Part of a small language model's weights: vocabulary 2048, biases.
Each number is 128 + 24 x the weight over the matrix's rms, rounded and kept within 0 to 255. Layers, rows and columns count from 0.

# layer 11 attention value, 256x256, rms 0.0818, rows 100-148, columns 0-63
[[ 90 154 139 126 123 131 116 123 121 107 131 149 121 100 171 107 107 111  99  84 143 180 155  95  92 127 104 129 150  95 109 118  91 145 124 124 137 137 139 120 159 147 122 101 117 110 121 150 113 172 156 104 148 123 115  98 137 186 152  95  96 117 151 135]
 [139 120 133 161 138 130 158 131 153 116 108 143 135 153 120 130 147 151 124 139 156 139 122 120 104 104 139 118 117 106  79 136 157 173 122 100 129 146 178 151  87 154 127 125 151 101 132  71 157 127 127 115 122 101 187 176 112  91 104 115 141  95 123 153]
 [106 178 132  92 106 118 167 107 128 119 147 125 141 122 133  94 110  94 175 136 136 112 134 131 161 110 130 140  79 103 107 135 125 127 116 148 121  95 116 112 138  88 172 151 130 125 122 151 170 146 108 149  90 123 113 101 120 100 108  97  94 122 130 137]
 [122 133 152  89 113 107 128  68 156 148 119 136 107  94 113 150 157 117 106 145 105 110 153  76  91 146 141 120 132 120 141  87 119 132 121 157 132 119  82 139 113  93 117 140 138 105 112 134 152 149 163 120 146 165 147 112  75 133 128 107  60 131 111 159]
 [138  84  88 147 174  31 135 109 112 146 127 161 112 127 116  80 101 151 119 154 150 168 111  93  97 108 145 111 121 115 129 162 110 105  98 122  81 139 173  80 146 115 171 173  72 126 110  82 129 131 154 116  87 132  60 154 111 123 163 104 132 134  98 106]
 [133 129  82 113 174 112 111 145 160 200 137 134 126 138 152 121 110 174 135 110 119 109 126 119 131 131 113 117 150 145 163  97 143  94 141 118  90 114 138 113  95 152 193  77 109 124 111 135 128 100  92  78 102 107 130 138 148  89 135 150 148 132 133 119]
 [ 94  97 145 134 153 132 128 178 104 134 171 122 101 166 154 107 167 146 133  86  95 109 108 120 146 107 113  85 109 166 122 136 150 116 147 167 115 124 138 142  87  99 150 120 125 107 143 155 117 142 115 161 107 131 153 123 171 112 178 130 143 163 119 156]
 [ 99  69 141 114 105 139 109  99 109 132 100 157 114 158 118 145 130 127 132 103 104 160 130 115 128  92 148 111 116 141 116 142 140 118 110 124 152 122 145 151  99 138 121 142  81 171 167 159 133 128 158 125  75 110 164 122 147 160  75 110 133 143 112 155]
 [144  85 155 120 123 132 137 145 163 187 114 110 109 124 144 135  93 142  97  92 141 133 112 142 178 118 128 146 147 120 142 103  79 142 115 102  92 157 144 105 140 103 136 149 117 145 134 112 119 104 141 139  64 141 146 133 143 181  97 113 120 111 109 151]
 [130 128 153 186 125 126 105 128 114 113 137 137  88  83  90  92 168  87 145 100 163 164 123 123 173 125 152 152 107 138 138 100 137 139 134  98 122 104 153 104  83 156 146 162 111 120  89  93  74 140 125 100 155 123 132 172 147 131 126 131 130 146 142 122]
 [108 150  90 152 139 175 147 136 135 116 152 121 162 100 123 110 153 154 123  73 144 153 160 111 145 118 179 102 155 112 105 123 128 163 187 126 130 146 134 157 165 122 124 125 121 116 103 108 130 174  77 146 130 145 130 126 101 130 123 106 125 126 115 119]
 [135 168 134 143 110 142 149 109 131 155 108 164 167 126 150  80 159 126 154 105 153 128 118  95 168  94 122 122 137 166 159 145 114 158 108 131 120 127 125 124  90 100 121 116 107 130 132 156 145 167 155  89 111 125 141 145 110 154 136 167 115 146 100 127]
 [ 91 129 135 112  81 105 114 126 190  79 131 153 157 128  73 169 177 109 119 121 103 118 123 147 126 140 119 117 154 130 142 143 124 135 111 116 142 113 109 133 152  92 115 108 145 131 126 133 129 136 130 120 105 104 112 124 121 183 107 153 116 165  99 110]
 [189 102 113 142  91 114 106 140 145 106 115 102 149 154  97 130 145 133 155 127 136 131 183 155 132 137 122 124 167 153 178 147 167 148 133 124 105 128  97 132 126 106 166 114 140  85 120 169 129 147 151 142 132 178 124 110 116 150 115 142 132 116 104 148]
 [105  97  81 117 152 133 137 147  65 163 159 100 100 116 109 131 136 138 130 144 145 105 147 138 144 145 121 122 141 108 104 104 106 115  92 135  99  96 147 161 126 145 142  97  87 118 120 117 105 109  90 134 120 207  99 128 128 143 126 118 130 115 115 145]
 [169  85 116 106 154 166 157  98  95 133 115  85 131 115 123 132 100 134 187 183 109  98 160 112 120 103 125 110 137 144 135 116 127 148 146 143 119 129 123 120 118 129  99 103 121 103 138 127 115 109 125 123 154  88 143 143 128  80 112 140 127 132 170  85]
 [146 122 120 160 151 142 147 129 134 113  92 132 117  86 168 124 104 127 108 122 115 118 174 128 125 110 166 112 138 117 124 163 142 160 117 163 104 117 146 110  83 133 164 147 166  92 108 128  97 126 126 110 145 139 143  98 140  96 166 171 101 141 127  96]
 [135 140 140 113 129 175 160 111 101 128 125 172 143 136  92 105  98 113 148 113 121 122 131 123 116 123  99 144  97 115 126  98 117 110 128 117 108 140 113  83 177 130 110  90 122 167 107 110  87 139 119  99  93  85 112 110 132 160 119 108 116 144 109 136]
 [153 175 114 110 115 141 135 125 147 151 115 132  96 117 113 115 141 124  79 157 102 122  95 140 149 129 171 150 109 169 135 141 126 131 115 164 133 124 130 158 104 127 120 131 132 162 157 142 151 136 140 143 163 122 117 142 110 125 128 100 121 131 190 143]
 [125 131 126 116 142 180 153  97  89  99  91 155 152 149 111 118 165 145 136 123 139 132 117 167 127  51 108 163 135 114 104 119  90 121 154  98 154  98 134 124 140 189 129 161 109 127 131 162 154 102  94 111 154 148 156 131  81 162 129 150 135 112 133 112]
 [ 96 142 149  94 126 109 127 136 145 124 129 132 127 144 124 144 133 109 116 128 137 142 138 116 107  98 148 146 118  93 134 149  95 116 121 122 119  66  91  81  65 125 117 109 117 153 130  99 122 138 129 114 102  91 122 152 115 106 124 114 143 143 102 178]
 [106 124 122 157 103 130 135 113 131 158 127  94 144 139 129 133 126 143  94  74 151 111 180 133 141 155 163 148 151 139  96  93 156 130 126 177 141 127 108 139 159 131 125 114 119 117 141  93 127 188  66 132 111 102  77 130 142 133 111 114  85 117 119 124]
 [143 131 109 184 125  94 150 132 154 188 145 102 138  79 140 173 142 151 175 132 126 164 102 150 115 110 126 113 121 125 107 123 137 137 122 133 135 129 140 144 116 133 118  88 147  93 157 169 125 160 113 146 119 141 157 126 159 164 179 159 106 172  89 121]
 [147 173  91 120  91 114 138 148 110 150 106 139 114 125 117 132 126 167 139 100 109 153 113 135 158 125 100 152 155 124 118 154 141 130  93  93 137 105 118 138 120 143 107 181 175 126 139 128 155 119 150 138 130 137 117  89  96 149 127 160 110 131 113 117]
 [114 153 142 136 139 138 129  97  53 127 129 138 128 136  93 127 170 181 130 130 136 128 138 107 160 180 123 130 129 173 162 110 151  93 167 124 131 160 170  79 138 149 102 124 119 142 125 153 114 127 172 147 129 140 102 128 123 147 110 155 133 109 111 141]
 [ 85 146 118  99 123 139 124 133 123 128 153 164 173 123 149 121 111 139 188 118 153 119 142 133 125 151 138  95 124 117  81 126 107 148 107 194 169 124 122 132 144 140 122 124 168 112 155 134 177 164 164 132 125  90 119 120 172 114 134 110 137 156 171 120]
 [139 203 116  94 110  97 153  88 110  98 147  91  96 122 144 154 134 135  84 108 142 129 159 145 165 101 120 114 137 139 118 109  91 127 117 131 116 123 100 168 125 110 127 132 163  91 159 125 120 117 127 114 125 107 134 113 121 123 122  91 121 100 118 123]
 [ 95 117 137 119 136 113 142 147 127 131 110 159 127 107 172 160 124  97 106 101 120  97 126 120 107 139 155 187 161 126 134  94 141 151  89 116 107 153 170 122 110 127 127 125  94 113 121  75 173 121  69 176 118 121 101 138 103  88  77  90 127 122 149 134]
 [130 172 127 156 107 144 122 138 125 102  96  74 109 103 115 114 139 145 147 159  81 100 127 115 143 120  96 113 126 110 159 109 157 128 135 113 158 132  95 108 190  85  82 112 147  96 129 136 112 156 145 184 115 109 133 132 125 139 107 136 108 118 141 136]
 [108 172 152 122 120 103 134 105 155 168 155 114 176 111 159 107 114 114 106 107 109 149 118 125 165 116 132 126 135  80 105 157 152 116 138 127 133 182 123 183 126 151  99  68 139 166  99 124 135 152 120 105  86 108 143 129 119 120 120 135 126 120 166 151]
 [131 153 133 109 119 148 127 122 102 131 144  98 126 128 165 125 114 113 134 152 138 153 117 123  88 128  88 132 118  53 129 118 102 143  83 103 137 137 131 144  65 194 129 126 107 129 149  94 106 117 162  91 148 121 145 150  59 148 130 181 129 151  82 149]
 [106 145 140 111 139 136 132 115 121 129 159 143 117 140  86 145 109 158 114 134 129 112 159 125 108 109 111 164 118 126 152 155 160 122 134 135 140 126 104 110 129 129 147 117 158 143 124 197 157 106 115 183 145 178  74 104 119 121 136 121 115 134 173 144]
 [134 109 170 146 132 101 115 124 115  73 118 142 135 103 173 158 126 152 124 119 124 138 138  76 198 147 134  95 143 143 153  96 162 115 113 160  97  85 133 119 128 137 164 104 125 158 150 152 130  88 126  61 124 132 157  91 110 157 153 177 118 136  95 143]
 [144 121  78 150 112 107 118 105 140 195 132 164 120 140 112 174 117 106  81 106 101 152  92 151 154 127 122 142 132 124  98 165 120 119 112 164 141 154 108 134 144 156 120 147 101 109 131 100 124 127 128 161 108 116 124 111 141 139 123 139 143 121 117 159]
 [ 88 151  97 164 128 138 111 123 132 137 192 102  87  97 105 123 186 107 141 137  90 168 111 133 137 147 144 122 101  90  80  76 115 154 131 138 114 118 131 102 144 123 137 134 130 155 153  51 159 139 140 138 126 115 121 129 146 144 132 155 113 128 108 154]
 [ 89 124 115 116 176 138 128 142 139 114 135 133 159 181 151 136 139 165 177 120 120 103 175  82 111 128 139  89  80 119 140 124 140  91 158 146 133 100 124 172 162 156 136 149 137 115 154 134 130  92  87  83 133 120 143 133 126 141 127  79 132 140 119  98]
 [ 87 112 125 157 116 130 103 122 149 121 111 129 145  99 101 116 150 112 108 121 106 125 136 109 139 129 107 167 136 148 170 134 141 124 116 137 135 137 134 130  97 117 165 191 160 135 125 149 101 146 155 132 106 118 173 141 102 128  89 149 158 154 140 117]
 [125 119 142 160 142 139 128  86 134 133 150 145 165  93 155 122 170 125 118 125 165  99 130 156  67 103 122 128 158 100 144 184 147 109  91 144 160 139 109 129 123 134 132 131 111 122 134 121 117 171 120 179 120 139 139 111 130 103 168 117 130 130  96 137]
 [148  87  94 136 109 152 122 148 106 124 106 143 136 131 163 145 126 144 161 140 156 131 114 132 145 141 115 126 107 119 121 105 185 114 128 139  90 112 165 110 165 162 136 106 157  87 126 101 120 117 131 118 166 124 152 136 122 123 116 105 157 105 101 121]
 [ 74 168  79 106 119 118 146 173  97 115 125 111 110 147 151 112  93 154 129  98 101 138 149  41 127 133 167  86 138 134 158 126 122 178  79 139 187 125 125 127  83 143 139 135 156 106 129 134 123 144 145  90 114 105 103 180  96 103  83 158 156 133  97 113]
 [ 63 107 136 168 130 108 128 162 138 112 147 139 133 107  77 126 156 167 161  87 126 113  67 149 174  98  75  72 135 138 131 138 113 128 120 139 133  85 112 108 118 123 119 114 148  70 126 147 146 133 130 114  84 116 178 130 132 102 142 137 140 115 100  82]
 [151 165  99 113 125 181 159 164  59 115 134 162 130 141 103 109  97 153 147 133 127  93 132 174 100 128 130 158 138 126 110 187 100 122 114 141 146 120 140 124  93 172 101 147  98 135 149 128 127  87 109  97 126 122 108 154  77 146 108 142 119 102 173  96]
 [157 166 130 140 114 119 106 101 135 117 129 113 148 143  98 125 124 121 100 175 128 148 119 104  78  81 126 137 176  91 109 117 146 155 151 122 173 128 168  99 119 144 123 130 102 124 119 121 126 120  93 112  90 112 159 149 100 203 154 127 183 137 144  87]
 [113  99 102 151 112 102 142 121 170 112 131 135  94 153 136 119 144 105 148 106 123 116 134 169 144 142  93 108  99 133 145 110 107 104 136 124 153  88 124 140 172 141 114 159  89 145 118 126 152 129 109 130 146 128 101 145 142 150 129  97 139 136  93 122]
 [105 133 139 110 134 138 150 122 189 124 187 134 133 111  88 152 124 122 143 131 160 131 135 143 116 138 156 129 126  76 150 179 127 121 139 165 142  92 130  83 119  86 108 120 114 131 161 156 124 120 169 128  96 100 111 121 117 116 125 153 124 128 161 163]
 [ 86 112 150 146  92 123 118 113 133  95 155 100 177 131 151  84 115  89 149 129 124 147 116 102 118 133 172 146 144  97  91 173 139 139  83 159 141 138 116 123 118 109 140 130  92 111 121 131 173 128 147 123 172  93 137 103 119 103 142 162 161 125 113 145]
 [130 139 164 131 179 167 120 105  90 122 133 108 126 132 127  96 118 147 138 182 126 132 145 130 146 139 139 154  88 118 170 112 126 134 138  83 156 118 102 134 150 165 140 147 112 155 189 138 126 150 117  91 105 154 121 134 126 130 120  57 165 147 119 128]
 [128 101 118 152 150 130 164 143 128 142 131 130 120 135 130 132 126 131 181 168 129 142  95 160 210  79 132  93 141  96 136 123 163  81 180 163 123 116 144  99 156 153 166 112 103 127 150 148 110 127 120 131 108 103 130 137 139 160 131 126 149 109 142 154]
 [ 96 110 132 169 132 119 158 137 117 107  84 103 128 170 129 120 142 105 123 114  79 147 119 130 142 133 124 103 157 122 148 117 172 177 101 153  83 174  95 145 166 155 133 128 117  87 159 134 141 166 123 117 153 112 132 103 137 143  64 141 114 121 151 161]]